{"rope_theta": 1020.0, "rope_fraction": 0.5, "attn_scale": 0.127, "extras": ["some layers without positions", "some layers without attention", "local attention windows", "paired heads", "value residuals", "hashed n-gram embeddings", "a smear gate", "an embedding shortcut", "learned residual scales", "skips across layers", "capped logits"], "init_std_qkv": 0.0693, "optimizer": "muon", "max_grad_norm": 0.5, "warmup_steps": 134, "decay_fraction": 0.655, "doc_mask": true, "max_steps": 10320}
Each number is 500 + 40 x the weight over its row's rms, rounded and kept within 0 to 999. Layers, rows and columns count from 0. Numbers have three digits each. The size before them is the row's rms in percent of the matrix's.

# layer 6 attention output, 64x128, rms 0.3, rows 0-63, columns 64-127
090:511588448511484491531457537453528445488502468549482501522547438507519506513557420423516503538518509449463482513507489459446471539466470530574472579439458488535507552495446509525511449438483453
098:444508466516497501491520502488587494430486524503502460563518483521475505411527513457497503565557512520495511513444501548505524511509532547483490578445493508535497465537496488427500517450483489
103:527509477512487498505520550519504421523526495503559454546447458438541529549532550525471483446492582521466514449528453577529498519506482485549497543502543585523506478494473466517535506494524474
102:506490484473475497553507565486458549552457459488479438512464479463524443608558506497498498460498525520494537478587448482484516476455473480520430522499505510475550500442466531540508502508485463
107:485553478547529521536500489479471446518483456520469473485489560497515508487531528481436494477495530466510553478521545483484474521453512507518522473490468418481566504507491443540500490598514495
104:505460491485473449490434484519523431525518546485447519537488517511530495469489550520552460553508517520479497510434509510495501475479500526491517399443464569472484463467435457482496409500490512
098:505534497543494523526510454467478520478564477523467448513562464501450523485492439499400498538507473413448487562487507482466480546534536490483501450505510481514395587545489477513556491548484514
093:515598510437499453465479465512462476495494510481491511490571526471496520551522458523534551531570527509526507535428551529541435542549504453476530526484502530465535437448443538449503516455429525
101:546495454548469576524471484509449437512502468503493501474439563441500522508512498515532518480469486510510509500454484513481520520465493533574492509536488545499489493515476439525488438505553488
089:515475554490530496461485455498437557534435529547463491570484483539406487532444458513462540501557460493497519497502568493445523505528496446484471399533488497516456438487529564526414517505481482
090:452494533543553506507470539486522535519426478463519437483471459506462492434524516474551498466506496508514468437434504518538461441503522469522457510504442451504549491499513533495518515520539445
105:485455470514506509522510513526486524501500522506561538464515498512484481554478536522480509482458517461480518512564448483536552463499562411498436470543572538565532507556503439520462481544442456
109:443500574519521520457520481528448522517465560500446554497496487483503482505494476479571499503554550492492528525454609533417443485579443481437515482471474534518526509459497540478466506450500493
101:442579539493487475588493504470488511580463514457431504527511410443548500534517489456514511435531479521516544535522528443472456433520496423457498479497526463465507549451502540506518510497511424
088:512568587482551522522483524495493460546507492475488486532456459504431507446478453507493445495495434537519451498492532534500523469535535434414496457499526498517438505505534496574513506458522495
100:571524505434473504444536479550489574437495541518433504522453495478431536517565517465538521496530465523422500565520535486477468400471491433445489466471494517520486446444535426485469555441502524
107:572429501429466590503465483502515492452528506495410498527465460549472518502513430497501514506466492506427457470463525528463469453532501458502503492485499506568503506559493481538416532512496489
094:514453534488463505499499496480486528457517496503387445528476483483520477578500444466476436449518512492513481463499528494492499546536574571455451497496522470434507472481446512514535477508481475
098:572456456472472446536517459499527472479462526503511520485540499538483518486477442515491459502469546490547499493468434435434543514501467586455481453485457526540446528504409496456486446508441494
101:567471432545412529521424510464482506492462518462491472543469459444499557461499443502538517503479496492540477465520454522559453482514484501487503557552491544486455481511479497473550511518500520
106:417473522533536502519451466505558474484515506513514545509547489493510469505484489551473481556540499485483511489449553494469475492507513462492472481493506470438480561537511518533488493560502468
093:513513510530487471455461527408460579529516511535493452559567495516477543537466511459504544521507519474459517499534472554530439491492514451532515523469523494538524458462549468508488559540463509
093:485527451529539473565544505458499536483472525523498548487491503465504440499518564459529509489493481539519568548539504467508553450471442478498472533505508493496478473490518463489520508494474481
094:464435552483536507514447468526507509483564507502540562531502507582449480505452433526506527526479484445425545524536536495430459595503533470512442510478490470523442518495512518524404477480546502
095:556481493513494475537487476496410485455575482461506479511449452471519508542524462527475559480498567443470468543491491486477416548537501489541495510552554458522494539559486526563585505517487541
099:430441468473529522501486524543499546525499498542479515519571483509490516520514473513530520508546500534537513498506459518535493433495453459443590510439525524519467443485517454483427505482478483
100:455488517463529509513453508500517509544506455483405467522442512467469449536491442493475503557516442500473515482488429471494474545496538484534448518520497489458536544474470516428482538482505533
102:490428516574485512519448550482522443452491508542515466477513473536475497433513438502493442434489460495490488461504509458471502464483529543524504487463525439520554458524504472420493437502484430
107:541523469465430459501515454486485485498464531459381562473506484479469541522568480532586508503444496526507529492500480507445526477566502512441505477516487539537449459511486414473468497539460493
098:535486507549521485460545467497383557501574540483577541472449472510516524537486515497495494483504510497463444533498621552450468481523513502505550500566503430563458523521474558499569493477464515
099:520467493504502541576497506479532534498485426462426498472531506505566455410518471495438484491459462468534485397562440447479474495459483501462488491573511462461496554518507469556509488501525529
107:512510508477481513479501530486528558512547518454526470489522448551497459526527521487416523526480473439434437487508480484566465520455461505493559447503451489537533553518522540524522490524464497
097:523539526470475459462499490499448437538542500482550497481452494466569460494522532519567538511512516433483499531538541422505454466486455530540542502560466527481535461517504526447512559519501547
097:456487524527545474515495462503457427472452452532505535517578492488392513499496460575529482504486497501509506527452497482507560557533517528538465476477488474557411532487525506489524516480534449
091:535475524522464502537524503530522483520549443478582487454547474528497482551496525530436449415529509501499482466515498534598530621477555556445476476508487501495509574551470513550544475610493488
098:543533515478540496523497583443481443512537476485531486465475513506499433464491454513585449443506457501545457476463533475566469469555437489450513521522462458455487494510465535492552579489571520
114:491501550489503517490478467483497523397536481488469564493417548487447432500437492492506541546528502496562445525509481509491511497535462476505531523502511463470432491511515482555487493456480509
102:437547552461574520469495531454521467493474497495560464458519477468496487460477469506573446455518466519571487487450449524540509481546482503438463495509526568472431460519547446485521527488590496
117:475485512507491515487438475560509485529525508536466484506413457476507545460575489496527507465535447505451515499486544543497415513522494452515578573515547557518513452484499426488509519547544539
105:576488475528469517447541490516510452535484502522552563437514491560476567497515558477539475496474472454506499504496480512471516486503432486454525418493497480501478512497506534546510538523484531
096:531527556477472485482542474553526534433507521438432520615453436501471532477476423492484505466528537526471489484532524501451495539524499533467467496509538511548450558518542519488456538462515460
092:437433440539535439519502507515526439489480459519527511585502488491489520462503541514442514491506585498483538503465438554508531604454531524561476557443546474517556560500478539503495511447482540
111:561494516520524550540472504508498497493477487479474488472551538506486531511500350437527455469532421525549494513515506476475475483620460523469468491528456489532469532467499540527475436512526474
092:457495469478494490501530503495539412472454459480554548483568518487511461487529557535544487451470503504525505559467479455525528537448511486543522524505506510446439487494506515477560562417552500
103:463442528477495460489497499457534523498515473475478499575575511493468462486565482479459544496518476503541493485528385513555475486517553465486509555433498417458524481516503488548468498498476461
115:494492502514547489507501537509485498550500510508508560543522448514486531520487520460485484467499492529453541515552468490514504467497579505480488442536537466565443483509461469531469490546419381
098:491532450506518519512487509497507485513583456507451475512554451498470563478466482465522513502546494454522515547514475536501466507470542527503522486455528516478451478517500446529493494543513517
107:514487472461461505473500530451469498463529531516494555535509546498476500484449472550448499495458494538502537493581455501516542429512531490476460509489530514501544484472527453537474472485500496
104:528540459475512534457551535503621429488478467512520457546490517521546527484486538516508496496482514510493494417461451533483597507536519502553464487533496567597448519512507554506527566482540466
115:518518519515434495485499535504471506525519521522533462464488422439518562501560484478527479418553504510467525552464574486495461466484472519494478472534476466499564542511472475494463467492456466
102:521555492552461521510458566507486496555502442500470457494539505454507507530519426504548517483568451502546485527496511506498527483586497501495527475536488585520466451479486487504508473494482456
091:492422512506441516525431462533509522468545498455469534499483464531452522462520492534428482466592495527514529520529593441523470477458475472489547509526498498469464529516476493487493507483523478
095:490488499455489452508391500413480502529464530518585485536539499467594494520549486510526508522497527529442531560522455478481512541450566496584483496536523510548541489518449506466530526525513468
111:482541428490521464456558563533559487380573469507480458498461489457580472510557559519475496476552565473506520522531474465543547497524506462538480542602615501511537494502500416420546526469485573
097:532460496550465471469483452460485461529458597484556542529546485510513476534527509572531507548478590532490523487516518517513538508499484525538546533524448513513502491523493498456553527457482440
102:524522472504451502489555508470555566512479479497517485525507522514502498448484480511461567589503488464555503505502480434511518534530489529442459469512428515502542480460511540507468583507523510
105:492454498540524511448543533518490544451522535518456535490478530562476489542413450477451458570486541425465534511544495482483500498517489512485416497493472454544521522467464464531458454530496491
093:417449464512535473505498494484439494438486471466490538418537524464536439533490485528600462479488517545540487496485541487466494499534481495535481525508414484526469553479428548463509460488538538
090:569510457488477507517438434564438545500452559516455500485502466494518481559482525505474556563512519466504479604553504522510506539506469477554501541491553549487523480501486466517487433480495519
093:546444566500461476516508509524469466424522488529536448498484454470451543513576423457469471419499478459464462476508481473482469518472539491496486518493489455563489529497520533456537470577480569
103:503457470515502470533431516538569444478517483497506379524473531501474460435537526547528448498501517527479475482481458462534496514475452507551483476488472478509531538529468511436503519502616544
102:501503481468504486514475498508488468517526439467419499458503507506504465496485470506552501600490455503475500522527493493441472497496502514528438514536487495485527497505478464485459409561534557
084:440502519492476527452530522515490496524514485499525412466555416471527553501560485464535471422522434485539513522487501455550502468485517478463469499460488511507488503491507417410464487553505448
088:478513544525530499566526454539487492498492482472496476447462502486496489538452440551413528496485533521525464504474516484457490523509525515569407529462528499478522584515467483455531491523520453